config = dict(
    n_layer=8,
    d_model=768,
    n_head=12,
    n_kv_head=12,
    head_dim=64,
    d_mlp=3072,
    vocab_size=16399,
    activation='swiglu',
    norm='rmsnorm',
    norm_place='pre',
    norm_eps=1e-05,
    positions='rope',
    rope_base=100000.0,
    rope_fraction=0.75,
    qk_norm=False,
    attn_scale=0.125,
    bias='none',
    tie_embeddings=False,
    parallel_block=False,
    init='normal',
    init_std_qkv=0.046,
    init_std_o=0.0115,
    init_std_up=0.046,
    init_std_down=0.00575,
    optimizer='muon',
    lr=0.00175,
    beta1=0.95,
    weight_decay=0.082,
    lr_head=0.00568,
    grad_clip=2.0,
    warmup_steps=200,
    schedule='cos',
    final_lr_fraction=0.1,
    batch_tokens=[65536, 131072, 196608],
    seq_len=1024,
    doc_mask=True,
    train_tokens=1290000000,
    steps=10053,
    dataset='wikipedia_en',
)
Each number is 128 + 24 x the weight over its row's rms, rounded and kept within 0 to 255. Layers, rows and columns count from 0. Numbers have three digits each. The size before them is the row's rms in percent of the matrix's.

# layer 3 MLP gate, 3072x768, rms 0.117, rows 1312-1383, columns 0-63
106:124112166179128087143152156133120142165110122139104154157112143153148160098143148160123130098104125098143115179134129130114100115105159114143150132134121150087111140175117119141112122146116116
110:104126127104114112128109176166106124143123122108143155115171130131140132145139114111112098104168130162149170087108108129136161126173097149116123163176089169159104156115131118141122094127168160
104:169133101133146146131147130137117089115152140106097140120113051118119125106109161160126153105168119113088154149096145126108100135129140112118145105151148143126151123142121128099148138139139114
077:167125146108127062156142124084129099133129109143127177167122132111135126143123086118107114135086108151092138116185145126142100142114091145114111102150122158146138167139129208137150142130177143
112:160122142138112157140159134103111103187102144133129132118137119107106136121103133158148092099150119113098171114129117106156131143122102138165135112124121148120071100178110159162124140148161151
101:084098097120190148154166138111150144114090133130166149122130148087153102144148149126109141134141078089122104118133139139124142176133132111146128131137098095182154143153114116130132131118178077
090:080120123123107154135096135178123087164184132140150154142136171135114172161135108106128109094133119126133128137181110121150136161152114124138125141099101152094161125134152091115184139108116163
107:136138162083164078078135111117110150118141137152160160086080129100151142138135135101140160097105095113142140128100120088142117120114161167102109149124140104117151140156093127127128174154129140
062:134100136144109144091141110170142135169139106114113134138118107115138102120146143140124148142161144096127140110135162108172101124129109111142100146135126130101178175106149119166143126132130144
096:154134118102129161110100160120141148148107129145091116134083145118138126084103125137108181131137130139175120160157166110154160143080123124088127109081154134140171116095171146142164075144108089
108:150156115151174127148177126127104124139137092170119156165182116111109134117089104119148111138176096153107175101114128131093122128104099178100113085145160088128171145147112131108141111125154156
075:174097129145116074141112165103140127121143139137112117170119109145093167113127119145089109124145107130152174136124104149130150121126099155146141153154140105138106131133106150112107131153118172
103:172108137174079128152125168128115099139148101130112166119134131147132114164106132136090128160111111124087122087114113141096099120086074107141126100111113120132139192141137118122125147108138147
095:154119128110123125134099122122101142120135203158139145129121146164139091109154117136088118132111124107140154128122139158117133163110174115146094121054096132120113108137152115106134144160121123
102:171137119140143148152099176162104140100119124175142134116134135160172127122157098129140098097123131148144148121107067093171094133112154083125122159152144149111113114135096180136130156122159109
075:144131124168095160150144148128162117108166145148163101100124093130131105147137119195096121122159115158089142111170133091152158089130130131129118136110141118126115123156096138135119136138122114
111:162116147112078162116133120129131139076099118143156114135176138075110114156171141114103151119136105125126117119128154138120146188118139146129108071142140103105078127094110135094126132128124161
102:107164088165171131123073153120113090124106182138083104140108133156124133166143118120127166169159102128139152109160133125170114092113112139132076129165119145165149158116117138131105136139125142
115:137117140091127113135146132100068107145155128111134104186117088086111135102165122095102133123159148124094105146106124105099139141123139128092129163127110162149134096134133074114149117118132118
099:134133098148135091131145132127088130143151116133192175127131138144097128109143105169111147092160105107152114110101164130132113172118159105124105138164127073132142134170121138130114140102136110
093:146093108110101089137114145137122152130074077131123106131138174149155134108160129128132116103105117120147147104128125122146129132138084105077098135137132124118085148119153075124139097125151109
097:143135130108100093082171140148146131165113140146082131152139134149141140134134164097120148113105133127158112109122189099095152153140105120139139131082151133209123113138135130127146091156155121
108:112117141152106114104094153096116119116153141142132141055137150116139138144126113135174124118109133144087162114139124120127139084089094170091102115152146128129137157096103125149138157153113116
102:091111116091125105168165168100109139091132134100144153113116116129111135154145153153098146095075129153153151100141109098121118099142099179151070130120109171121160165104135132132087118130082200
110:137114109122147148126145123105123150184146170160111099142132082094092110143137090145166092112164115114157110152084158136104123109136119172100124144120132147147144140151124098144115165123142174
098:118148129134127125103092121098125128115107122124136141123107116127131127109112111125149119107110140091159124147131113148100156101100126156141155143143091106120129121147144122124138175097171136
088:109120099104142130145101113117108159179099108111151118127071130120101091072125148110131170137112122159099109153158148131131159155121098188110138160126176113144088131156129143095121151128178157
096:121103104123136123181134075113105118083141100103100129107109170119101131118127147087165115086079102123141144182129141122151177141156154151111127100122131164088143115092126143069122141164160146
083:121132105113122108159057116146154111128076109145118117137125142109144172157144163092158119114150116118102091159130121119112079126120139129130085145125147149162115124144163157123137131135171146
108:136160146136138148143126093086144153088101115103126148089112123125136125135138116136107126126107145157106095146078151147122149160146133109173157164131138144155133148156142120134128133153171085
098:142090133109145108106067097093108157089120102138124098158097133102106144153118073140150143169162084124149098132102121116099119110103103114171088127167116129139135161144147145117153133121108099
096:139110095140130152140106181156132113150140163099141095100135131097110112093119135180166109134123105105136136103163135106147121125080140139163124132138108138089130122163134163126134109095088129
105:134099162186111146109137152091110138152184146120091129106147126102117120148130135135150090131119093117104132152124103077116129099089142140097113131113133104136174115160174164114166128115106096
103:129123141124176125106121113084084160137101130168100110112083144121127070122125125137129108160122118113088166131150132110118108090145143147151081175115151142134120132107098137140111125122149113
097:118157140110139141157124140147119175171102146092144115107150124115146187119137115143150152123157148117099084127150143120127124146062130122149110119111113114113129081074108138100122129129129094
095:163183131120110076122094092098127132156110118140151126099130126113128110126146128085131141118169064139111163147131116110106162175115132160106158155096137091132138188106075107185148141149131146
124:138146155135168133115164111119173103138150090079104171208081140130107117105134108140164121131151144119113110154104121157150144126091109133108110142138115106129142160160164109122142110143130118
094:105116058129141128093104109142130105131139149152135159138121156160101132161117141099128162096126143131118140099125156129159110123137107124103121151161126109129177130116148123143145143127153094
100:167118126130142094172122157135137091117118122105146094115125097106184131136169157147113123140161140100119129109138109159077136149174120126119116102117120137132105138093140171081166090128127133
090:126145088117090184084145156129167121138085122157107134140104106102148133091159144129103154155066140126143100126144115134109094155154131124133100140106109159107106117131082127129146156149135109
101:144110143102150098162140129084113149102146142105093146183114110161138083118101132136165105103107135148153129125145112145119115146134108098135124109117140159124141075096111125120156160136089143
090:181097129095148073139132099088143160165154118126105095146123106122104151093104144123124090129118116082162125140107097109122087109171138126103142155109111158157102144126139146093116092138185142
110:116164046123180068122160122156102103146140189159108100133110142151154123119132154147140138163125127160136141140146127185105106161133179119127122129145089175118114127111117095139133144136114123
088:150134102113145123090120102139136102156111129112154146147175111092108112160159138095132069156168161114104119093137108112149180118124106115152130146126121126116160128140125165109158136154106133
093:144140129119121126136176135117117102147101124161160103146114150130168101106105135123114118123096147177087154110137116183133088116156180123178150124139113154125127144119117152108127097148175132
098:133068100119120112186107129126126134113133123122125115142115062100141145147121131078099123178128134127150138145115121126124114107136155092133127111146146129153150152168114135160121147111105143
099:083146119160114116123097145095105116109164135143156141163146159140155132149115122172168136116143067141164112122083137156139148100126083158141103073110147157120121163116101122154143105136189167
097:156102099125133092134117139120106111105148102170097113133137135133109123139125172129175117114110135142116135139091129092130093143139113126097179133133162138100118152133109144129145096185174114
083:133148122147123124130142108144113106081161095179126145166107148125152140141080141161153133095122125087133136173108141110139177095121111068147121159140115157159125126143138161150085121141175142
108:134145089106148139155138139160140129126135142113100110170129141145149137132122149137107123109130144092114141121122120114112100139146099137153108136128153167139117132087111122118110074132098142
098:151175106104159132120129111111119147099107141153149082143108119137144128118138113152108143155122153088098140090132108130141153108121120102167095132160141135119109114149114116100175111122138156
103:123132086150146083113106130157128088154144130117169145107147140138173127123121103126147148121133090162132128098139161106149134161124114172122099109163096111133140149114133103165147115160069139
107:128118125107155115109097120112127141101158115145142118129104129111078153109138129120130087156153100119116095105132129110108128151168179154144139138179121185105099179115123117099152157139148123
104:099146153132116123127123112124155163107119102178105133149128126096113156129121099083127111135120135151158092124102102123132140124141111081089131114146123145143133117148057134104096132070134120
072:166116112150083114139156118143103133142086120135077125163133092130145120090123105150127100105150125107148094098138120166101123177170127123089093162116164162142149170112164147132151117151098112
082:112101180141154148145113155142131142120154152088142118076150126143116106102150116117079117134122134133155134125109120175111122182174154136149149095127120200136097148139140152134145196133096155
100:157138152133161133130148141118133145155142161139128156122152116114129133157120093137122075129140135124121165147149190148143045130147115172157084184134139116078106102134068124084126119121125145
100:088132112126109108180077144128120140184121114136145144085124131149151098143100149145122149139110148145105169155140137117139121124101117113140108117167113137190125135093147153155136136141178157
115:097110141140104171140168110167085151122100107118115102124112132135160138125155123168130181105099112107128123130104165125103167121152162116152115156105129072109117146138137087168137108155120138
092:144156148146093090085171117122116118157128106118119126113122127132119112138110148092130128128125152085091169106115146188105123165149125135141156173093126155163139118146177150107145169116173139
103:105115131130144109106143123091135134161118162119118158116115116157153152133094127096132144104079153091108152109137125130167130073134128092109130114137155143170130159109106079120107097144146109
103:148130100161105136153121123119122134135131085153172109108142110133110122116126145136153111125143145110106162115132143126109139133142097120126151135131122135144088152145146186127122123136125119
105:146129102110139111146158145149121168125153173135118123158116126129125066140151121124130098082119095139147152118132121069139124126164122160156157137157140167147142151126091112130093132110130128
119:118113134102146157147146132104169142147153114146154170122105110130113132097149134165147126121135128115124130127121179138110136084060108185184083113168159128181115100089135121106143133183137123
103:124116133129142130151159105128132126096139147136126128166136160137132076092153137150099111113113145113116153086139101099129184113098159146115123127137132127154141117136148138148114186142136151
113:144126137173098104173175104109069156083120123137114110164162119128157161101135097165150119132118152134138123121130123153117127101135192133117114138097126155117136135126104137135157127126161109
099:133121149108173094130114127107142122130102148144111149153120075154130116121141138107060077152115086124107106114098135107167136156139175120118152100146095141162108130131120129119110146106096094
101:146119089181101106147124128144127108117136150128148127143109138143119137159119133169124138123132087107113124174138119120086154099111138120127147124133155089141099155132104132102147151126123124
100:184142123163083114126202162105081159137192167124097158169146120140137137137143134168124136141154089120113119084093107132090192085111102162147134154159142171119172213105127138134136108120148148
091:133088128062114116122100145163142168156162075178137119132143158122135102152150140146112103114112083122112122115113097142070102154141118133134109100131152102107120102083134153140149127095138134
078:086136107092158107116164148108132098127100117098112112159105118163091167162140146102153111162150110138095134158093165136109098116129129092136110144109085168112115148160118156111087160145122107
096:101140157166079108150127120122099143130069159098088128197141116144148131120092148102121131149076143118112138163139099102103122097134104102115097100117126100123130124108128100114118114133170107
# layer 3 MLP up, 3072x768, rms 0.114, rows 1312-1382, columns 0-63
104:109143147131128106128088137122097115140155104118143071215141146111127109107114114116162105118122195182106087132130122103136143128147124107115156092150127113111125161154149110100148070125120136
103:150129142130125069164082153105120138112130123088126140151159151120109129150129094127099109141146177135190147166139152122102104159148091139141128133105131146139131151142102155136110143123118113
100:166110118110116169104122129118170124159119158121142156147127106160096151156147098142144104125099108138129149128107131083148098147144102137130138121125129146109103101190136106117129144173080130
085:151124103169105129156138125139116142114092153125103118137169110150164119133130152143142131120132118144173119073110137102116141066143095122144113128106133139119160148078130142097119089120115164
110:124091057151160103147107120099109113127113109155123145189085146119155132166179154153136114114076111119102119137143132085097106154138164145165174182142046121103143147111120159157160116103125149
105:096123155157162125144139122133153116128111129121113117140136101122125147102137118157142121145137131138138130139148118095135148117103116156105111104112107104175106164117106138118130121143118159
088:100154118092132125083138110145099137138142142144139160118136113176129136114118151094124120130183124097138170088142161155183102106127144135134132130115122129147147099138128134163076132120130139
106:142128101162118133089150128170165152165077106112107155099109130106099148121122133152120167147163136150139143178118134119148154097123104121142129131133113115179116122115093111124161109129162121
064:134125159079138134090150137145125079121139113143088177153116117115080088098125108170168126153130133063135139119152168146094137128106141092135127119104134106103176138141148119129164113137157109
099:129136160112131156124064107166121116126113102136150144139126129153154111161106128176099118118094146145116117147111138085131123168119129077166135104108111104169110150163070125143134107117119042
108:148139157119160132135137128089121088143115132157118154091150123128127115099169135113145108133153100178137179097102118131121152126092141150105143151129124120129158135140114095122166117142154057
074:115135125125146139111145127150111101096162110083114176124127111138158108105110130124157112099130135120110126138146124110132142122148115146108140115132109146155144142117143098141143114126115109
101:095166144142132140137142169091114090156161147138117150154122120151096079154142172148136121145130102134125099153115165121109145113115096106141120133103124117140112135119129096127106154154102137
101:147144135108114123172130111116166143098116168124115156141143119102136124179143128130153156134106170135176101128125133115144142136118139114154140165114136108108084107126123153161143092142138158
104:131150128146099117135143122162133137116121130107113075120141130127102157144103167114172146124117120136145115142115122131093150166095084169133094100196115121172086134098128146130149114116082153
074:143138133122133090086141146102121124133130120108119099088147123119113119131156106167086104153136102144152127098150136112146092111153136142086150109123123144151111144133138111168107145149095136
108:147139154133117151163143160094154126138123116137149140117160072138149096122117117120131103115150110137171107114147138164127126124132078157136144123092109115137098108153133143127073123104146150
098:143133123137179116159141106099122159129164165104133143099153151116136090140149171135097124118107165149133182113111087147116149142155140110153113113103134121117133187133108117143120140132115140
111:072142107147163147145167104132153121145094099129127154130096118166091078107100133133146135101118163125124104106129131175107100132131146137138132113135130124113128122137129153116125154125116102
102:121096134163125150153133140123126095115167178143113100125104107129123102106125122173147150139114122060107112111126117121077137108152101077151145137092129159118155084108077113094132140141124147
091:134134135155115170164122087116105122123119094140165109126130078171142087121123113123098141108110124123133104118083107153120147145105092097140081137087133076130101078109087102107088103128048140
099:124162124140101105126114140140139120134145076129111167111133133145134120128182177170185147133104144096126111117079137135099112111126134119140181109111079139152157121132127139112145116107153104
104:100194157067092090095112092104174107141108134113129095071144140099132131092168145125080169076162132115118122172108122095110108156165118132110156181114154120142135098116147100158142125141128121
101:145129132127135094128134143120116117120149158117148101059138173160153117114105146115163143140148147150133119083073127115180162122115169099173120173113110061119102118160180153144135119101068134
113:164136127152137112109092146111141152122091133147124116126159108140135113124109110132109115090161076132155158138128108135122146123160113173164111169132115148159155171129116142109088134128164097
093:124128124122118130137132137111086147135093113157110095130117072125113139154107116127123162177108138092139116122147165131145126112045142131111163166150118131171114097127122142171125139148112146
088:141125138132118134092094104111153095145113178156136120131144124117153157130127095156102137118129111139122115117094146133118167143069110086071125124145135104108158154143156111155150106117136157
095:098094132133145100168121118056127124161118143102119151107149109128136133166095149110174116157100077126160137106141088137116129101132140106119152166115143071137132148123110113138124161136112145
079:108108155061111111104132143111104132142112119165104142120134114104148137092133149122108112110129143159118124105129133173113132101140119071136154093114140145116125139101139131135150110115141184
110:126102166142124078105136158154156126118135100097109080110153108130180145134131122136101104127157117108120106131170110131133145095124150118107130136144113129146114144134132130143118103092103154
101:146111139146157112125067152137136063159162106118089129166107133130135136136147126115129088162114120093117160122158162148115153117163140137135122144116133139131138100126160111142137138133121121
096:118141135109123094169177096143147146135123163141127155094115149107154144103116096099148183129105107129124113139151155100141106109129121075139114128137156112092119105097117133079110128086105112
111:140146130130129086156088130126074153109138171119157129201091099132121089129151158123114125133174181132162173084124111126072166093106149156110109179126151131168120071088131124119116144124102128
099:130137132147154121135112117103125127099135138123096156119091153138113145122101120052114153088155128133134138165154106127127164140120165143146158147137127115164126079163116157149096093128084111
098:114114128133096149134129173101133077128149109118174125136103122130144107087137175116101116121151133124109159170115149146102158141119117115147093153119149117137114112117105104104150112124115177
091:124080122151120120134165129184137115128138083166131100119143097080188181141150125126108073104141100132124081154180094085095122148131131157155117165126158112167111126166159132095094114101136101
125:138161149152171145135110128114165096147146137101126160123075151175114109105133111135136150152124125148084130123097143159118119119115155093095131128134121164111158132135150166127103080115134165
099:096143099108137145106123119114141154140108185132144100114155115145116084122102101092134146108129150226079145141119129142178111136114116152153164110146147157129132109120172144150147104112111146
097:145129115130143135092130108115095133095146135110139142120120130139124132115122145139124110112163144109154119100106112128125093152131112104131128140123103141172181161120150151110112107170131147
095:127099111131184154117135149112092135105079087158131100105125081149144139106121139168146179112150144133198126129145154145137152135155157130168141117108138140098126103133142088126151176143132133
102:080103157141154116107122137152152140115134143173095157143155126146145113148130150167158117133176158079124113082134128146101106150153139127150141156145100148138175090097146133148052160123179125
091:108122132142110172123109147113068113113148097147129125124180119128089125111173130115183103095127163158137157172142118154118160138125126147170110146160140091163151101099108120112121118120063144
108:157118114111152140078132103200123116156133122162148075147150107153129098158126149112122116135106145140106117114096123133129100060120107154110114140150152117158107119125133152093160138127176143
089:162110124100124120161115111108144123132168135123143103132125106131165122158127125112107169069117157126148131168149162174122110140114146144123134092080154158109116114181120126156118131092130154
091:127127124109115124119136145162109056120123095135128166125131172179128133122168187094111106107152133120173128160158101103146132141113146084097142100125112116120189095145105157134111115091156108
093:119160140075099157156143105099158122134128169110143112104134119159163147137163107127159133135122122136171102115168114131141160112165094120145143117109118115120117121136153121158086091082135149
105:127170153122152090139134125136188161129107125124086103114107135102095140133155131101123119117095136097068126167121109136085096133137098130097172129151133097175139118091124167167093099137095084
101:136141121093114142145141114166128119144117162119125114092080162127098166153126144142121107170128134094157138112130134153151126110115136141112169163123095145113118119133096105137140179145139134
081:115144108130148062145114159146136120128149122146132113172112095113108080126103145141178086111119116121108163139109162105116116136082114086124118138143130125154174104131139170109096181187142140
110:162142122126093139136090135127080083165153100144163133151081117150100091114174191119118063133106114091137095176133115127145129144118111130129133107108167139110069112113112093183116144118114146
095:074122097138136179105141131132115148052111101130096136142134167110134136109118108141102112139081120133131135153138141128131146105133105143124084168115128117131086110125158123102097165123138111
100:104117145141143146138154149083178148106102116163131150113143168116105123143141110120143166127115093148176138148096126111131128141112132120127163155135096127147160154125134141085133120158158156
110:120128141086118138171135172108165135164144134148131126154133138156143098161128125108106091127129134121148167104100112131137127154092132119097109164120149130111133067121095122129120133157149112
101:118094152162170112141121082132101092103138148114157123158147113100123143116116144130135114106080115169136177086142115111147154110147102117145130129180124141151148138140142082103103119119130152
075:099138135120120107140136092153082134103120093139119107111121136138104160120154083138161117134151101095104103175121157142122138127085163099125102114142102110133096106120141156142131087117129111
078:106202132120142119144099105074108080134137165109167152143078134128151142141108118107153138119063122138132129109099117129114152167149119127069145134103126120102075113140160133101103143118144153
102:108150117115119129115107135115152128102162103124155149080110161153119109093130115108150110137132114124152099117158168112110108073098099160124140095141167140136131149147135087108130123116099129
103:154106151155107154154116134143147119134114178114139128120135123145136107127117159093084145148150113125127133167111120132127129132122085121131127143135060134182118159112122137093146131107131138
114:133111162104097192132104119139060177118125170137100115135112129140158116112090138101147131151118107069135070105134155149138102109126133116138091121094182135111090128131160110164112105132119133
096:113107106114134133114144164130115083120132156125160119120068096114117115120148075128096127131156134136102129104116125098169139137092151101095142133117140126110137125149087170157115096126159117
101:126140162130107172118127132113137145145124118138134090136139093103104143127130094118133130056120131117137134140139132114130156136111093131142125108180130114148130129144123108146128128141155145
110:100125140149139132133166172140131148140094120126053115123150123152117139075130158169153174110170144128079151134106146129144122159164125150134118084131156124124096144107183116120156082135189158
103:109104114107132106144135133157106145083111140100126135121153155139144124115095125162119121128105154140110151159145143145127118141140119123142152155134094114115170124124133107104174138117140153
116:120139111100119111127141113155111134171097135105127147102138106136113111131091122070150084131092103129120109130139084156165099152165128161125151124135124109107148139130111117112081157088155150
102:151101103123135136132114076111150137099139088173114100124183126098138100088153144129152128128094161138085136148111101094126172141100120120120110109124115094103115105178135115180110102138126119
112:112094074129130119105134120109099123151144112094177115123119131169138104105121108115143134136167140165123110115136137150106096147112112132121092161114094107150174083127134119130126121146179114
096:147158175123155094178129099182081124156201154114088145123145130166119140138062101134131141104106112137096170113138067129117132137162081117155168121112146133120137152152125091102118164135125122
098:152149144092109162106160124113117122095117104101075150149125172109143168157119115101135130094124139135132126124097090109082159141128121125101131119120130121122158136129148096114124127140163119
107:129164140121140165151104103122119121164131156153170093153155163102097102106122170116111149097123117132147140142133113137106134108123112070179172116127182107153111148128130142115197113114160107
091:132123133076126165161137151158126157104119159100123133094114141106112173137086180103156112107153144135169121136117107129079112109097135104140144120167121128145127117114131139100098122150125143
076:147094167124068121152125119139144134119115122159130131110156125098134103131130123128107165119098183140090119118148117131113139113126095159134122127139148097126103122085180124150131082130138113
# layer 3 MLP down (transposed), 3072x768, rms 0.108, rows 1312-1382, columns 0-63
104:091149098149171143111150131154129130119171110091167114107138093145131124122132120140115104157167121147110123140105093104146106137121127085149123134154117153138070136148141086142130122089116128
108:101139119135095107122108087140158145143138131116087157094116127122140126131136138126103122137092098080136118131110138137145154103170147092108172133170128134137122121143097112145154132141148125
104:120129116096121169173140111098146147163081142100091114140105144143092154100105120121112108090119151122148114164148146103109144135132109126124128140134109154112093152143132122103122134128148104
084:141154167100133131101165126140085088128118107122097131135127124131115165140108094148108097150107084116143124200145156158109126104181130152156114081124106124097093118151155172121204131130145084
103:121119132101155116123166158084146107146169122144106110106124122081111136136106116184138155146066141095133098115121154125140099115108164147109143131091121108065145112153131174151131131136180091
102:128154185131120082117177111115137092127133147095121157133100119096131141119123141133129121092118145189138104162112068096108144087101143125101137123139112086131146127107161148156128096118050122
094:126125175122104138126117107141101166121108125155115129144131119149107141131142117159145081146116111124160177117157147122105141120096112147104150136134149165107095156125141174079103117155138141
103:097109140162122158106167101125171129113075135141133100109131106101101128163126111156147117102128131155110132146156161114108116120092112092121078136109145107143175094103124141133116128118166142
067:142126166131142145113102078118131140097118165121164142128124162139157139153103173106111137143093095110099132143103118158101121140153129106108146101117120122130153121150148118125120117140089154
102:150125150117128174166116136149113072115157097149151136110082084122202129127159110163114146102143136162170085123109197126128160135135120144164128103135136156166133111179132097137118121145125116
108:154123108125110130115155121155147141127143123134172142119115160093134159124135123111136160144111103129148135118149131103100115169139117147077080187168180115164138147115090096147154141140170121
083:130127120154142078130155137125150093102136151143107147101089164126181084129104138160152146118153143135152108138146130116119138137129134140118067117117090083170148134122132098137101132148120108
103:136108138151114156133177103142125106138166148141135119149184114152143094116163161126114129117126126139074151104152151124115148116138091147118115148133161113123127116111179134112114091149138118
095:080148175129161129131157107111111135166108116146111106108125103128144118109131123130095085147117142118154127175121153163159128125125123148110188138157090121090121125117131135117107131132090114
104:099148128130110141079111108160088123115114144116125141150089102099109124100172121137168109100087084129099118119105183096075126139100106078105113135178109151159152146091148110156119136095135097
080:144119137118141129082107107149120111108157067112138131117113106126148113081113108118148134151105137165110148099114180118124124128174140119113127125127154144125101141096078150146105112124106099
104:122095159103103125130154112121135129132176134075126193147114098150125127141116089167154118122162118113091168130152108137146126127123162162163147080124097120157133131066146146095154103114122092
098:142148162107143136140101147106119090133136111128142151149129173111136122164117111134095105133142101135118167162106111128088163154151122128120167139112097126117127134117077103124134138102054112
109:143137203103155107120109108126126152127100125125151138146140130123108133071080118144116118097163100087135167198105090161113084095151115149141145143108088169132151121137089177145097144101091108
100:177110112167131155119139117141103104125151128162116104139113126121127114186153112145117089159155120129101119145114108133160146141127119107123118152137131146071156113154122094113131176157136114
096:143121146129126150132153174134150118134103176124125080102104112130112141182126136129127134125129115170143167110160118154119138117103116132118120070161096153171138096149107092084093140076132152
101:103161126112125116126117112151107167113156097117144124109130132113096106162125154102114146117101129132155098134118142102103160150086143125141148120101147127136117095136111140157105125127116148
103:120111084123144129123126103117125123130170107164152083098147121140092124116107168127128141120105154177118154157106164099134124159116139128124146139108125116100111126122136129127088155096117131
102:152137157135108068143136137159132099141100144088189163119099118106095129122138175163148141110092105105109167128118128135157139112092126083064148148148151128126146098097156116148122092134115165
114:162121112141140151140118140153101153075121147111100134099131134166112114135102152103133102103124133086123126126153164116097123107132160165112137119122134075155167113148144115122178145136147148
098:130151143117131146129101150118131121122095075135112140141153121129104111147124114151139138080130140136179116135097132139105161138132160145125100131169084081137122108142068169090112137136128146
093:133104106137135117140105114092142159140129170118130102172138088123106139076157141138146157117165074152156121090129145136122149135114129142108127132125130138123128138130093094122097102099127166
097:103116129123119122157130117106127145116112193132139134133113108147116126123132095098142104148117117138121139117135117108126128096115118121128141106129120134159167100103086133140139106076153075
084:132148152141177104097161137135130106155096164139104112151080121132144120108121122141120076099148109123143159120122127092145123084110138148152109168118134124141138117129097163138139163146112154
103:152096140142151141153152125087161129143111124144107094116134152119121178096082140147128124140121153138127123115124129116132083163205100119136131090128149120145179122100113133095127173117101133
100:122157128146111105111128131124114141137108144154141139146145158135082159116115141159126112103146122138093118090121152146091122155136136176148108110142125116123132121103132119076108132100143108
108:151138094161148173162144122143086118104116116158158148123171176100180109160137135151124143121169095115129131118155130104130156155110171097155144123106076128176127116102110132088143139096175114
105:140153137154140137103128148178128106132086117110166138139131120119147112159148112131120103109134140126120121115085127151178140133118143077180141148139147097214182143129143142141106151142068124
103:139119122169170140134161151145146061121153097120105132088120152131136091131133128120145168092099137153078183108146075146080129168134128125125088106135132056132117112124097134138145139112142139
104:121114124130127142104153088114083127128142096104140119124089164124150121150098108135128117151098133123105097084116135140141109079181110084165148096085173174151144100114136126137076093144136134
094:109142138156079144145128128130112104082091058152124164100146130110122155143131122134106140118106148120115102135138124118129129133151132130144132156128103106150095103125112122135116121120160082
118:100101127088145131121113114079130143132168130135130109144160139154121125107090126145152117099151129088116099157132143140132125129082145130116120159126154116145139107117140130093135138150120143
098:097111159073110134127135127163111102129140155117148124146125153153118103124116159122156106109144175169110152133121090103123095111120095132158179132137135146119128149101151121136094130107153095
097:174065126134147116127138150133126148127106111135131139111159129132173148117120074134131166074127124086134123147129160139105153151176154128146137104187138103106182135098151149127178115117144145
092:143152078146157149083136163140111189126097076161094119097110100125128121132154130099096167166122144116104102145132133139143132114125119137146109153166123125128091151136134133079080125114147142
098:146137148110126146193097109132174157113117121170122141103146106138161111172163153119109117144132108123125082132124116155110105139090107103106150170107135115138105131132139133151125135156091105
093:144113142183095164113181142118171150142105103080096135133131151097164150142113130126108114130151127133116136097116104118113131134099092141149115190120140141110122080180138110145146152131112131
105:165128110145171081137079115110080089127129186110150113147078145110145119144087139134165098113123129117110111115115174071169121106129118125118081181144142142127140118165158154129127134079091139
093:071102121127157111117114104149159142119111130112157115119103118136157135094127140131107137145127154138075140099103138106119109095116114172124106104157113125126164139095069121081096105162114140
091:197145138117131148102112191118112084154110113117128143092185114131106122099149155114116106126153137136138136114158086126129148121160108117138162159150163148143123122143132113120140114117151130
092:141070150141151122140121118145125141120138096135170122094083149105096148162141133115153093107123076143139141113129128137134097150123084088115205123131150158130128068123159119138150118141096145
102:169144146130135134140104147125064134122056114117114112125110129136125131184121089183154094087096130124134102143096129137115113181140148147144104107131127110136138123094092132100123167111104103
096:167121099110137126103084141101113125146153143151093129112132134116126104077133132142186131176131149131124156128119104140141113103116127158148169121142161145143170106118097164117118175121140138
085:120141105133102131146107185156121123151169097130151126100129111123150155103099099135126127130148134105101107108093149098154097112100093121115119120151122177173144141111130102140125148144124159
116:128145145153137181099114123077099140160118102132117127145130146120127157121111129111131145129133092126153141154166123147141127143143117130144134158139143131108094122111119121150126102159119158
094:134141148107124119104122080110122149150065151149079144134109103114122132141091105128063094123113133133093101168119131124131098150122092149143132122116146117105103123099105157108170120110099137
100:130113156116099144138160165146142159130134066112133130114131137129070110092158155155119118138126139152121130144126129103120151121164168131142108111142115163100135138073093132111163144120125132
112:121121111119136151112118088122098097160144126138156116126139148120173101141129160089103154131154126171136149077150071112121127117117143137103155152122126123145128124130138078107123119146141132
097:098125159124160120133101157148147145099129129123141135123151163141112133150146108111099155091131096111111108105136161118088148112181113147135152152098125134133133112127148151115103099133152158
076:101128098149166097175103123177121081109162123127153094106108158132123161125124118148171160155103174118134126111108127098152116126079101162134095104136118111153126093127102143118118145080127114
082:098081139087121115149114123094111130130100123145130116133139112103148120115134137121125114089136138116167129111147155089173155174176132149087188141174122118143128132108129101106151174122109124
101:116070102106135138126113159126120102093142163100139148070123144152159124063135189133122084119135120106156123082126132153106141108077143147162169114104150154114154127137145140177171119167139139
099:131067138148110127123087119151167161112173159160114187163170119125118122139109158121098100135123111158143114129167120148176107123172164100145136115118102106122120099151072123136084118131117117
106:175089103109107100182123128140113093131104144093122159144118094145103137171158163111112122127140136130125099105164095142110130148105105121104129135119126162116093124127141134146134150134104131
093:136121097155143130097077123128151147137118117141113136094101120131116128130135151097103112147130148142133136121116143156111099141172075190109115165140140119116113128137120112101103137183092075
101:124134102129141139137120130136136119116141095108135100118100077087117107142133151108140125096129103111089118136110132140131131134131140105127111169132142158127119150164122114124121108113135139
101:140150113135160120126140170145115116144128120095104112146111163101102142129141129154135107095154133123095106181155124162136090137154086100142151100110128148107134155161106165054151130134131119
108:117144147171148105172180121115135158125093113114092134125124108119135142107172103106146137093098145139137137110126152155158144108109141117118134140137111143123128155134073081107119137140109115
108:110166117120135120129113137121158123121095138173162121111143137124143126151126101082118112149132124122139108148119143143133128101131098110122125160135128122117085146129136135084088144093078140
107:115093103135110157139118133117124124152110105165100128137137102156156129165122115160166116128132112093123105121107106130138139129201138104128127109100133173156135122144143112124110100132143108
108:157104142130143077126095103115108085152123109088133134107114122132113124078150106158065085077157108126132124076108093159132092103139154131139177153175115157128105103124095110164147120111140176
097:095152111106217144128117118124106148140149139154134129122155110120132102100111158105112142157096087146156137128177111130084094122128118116123136141102162146156167169125109093128101138147139105
101:141131152126158111089103101154132130101123108149097131098132129121165160115143161106134135104135102113101095153138116136106135126146128105111145102110163106104118116109131095141134108142131132
101:131155113157108133127111134125092161148137124138123086116111134147148077080150145128127164095108077103089152137130151148122147132087133114143173151112126114128145104119124104110124126122120128
096:149126133169163186147156152141122125097124159119102140115137130175145132117119094120160135142136118135133141102153127100109144168138107176154118161155126112076130132162088089090126139196097094
085:115144143108133117158125160158084170136089118160099081150146141121128120143168098124121136094127119135068102140099062150106094133084114123109125158106092158114097144108132151123158119120146135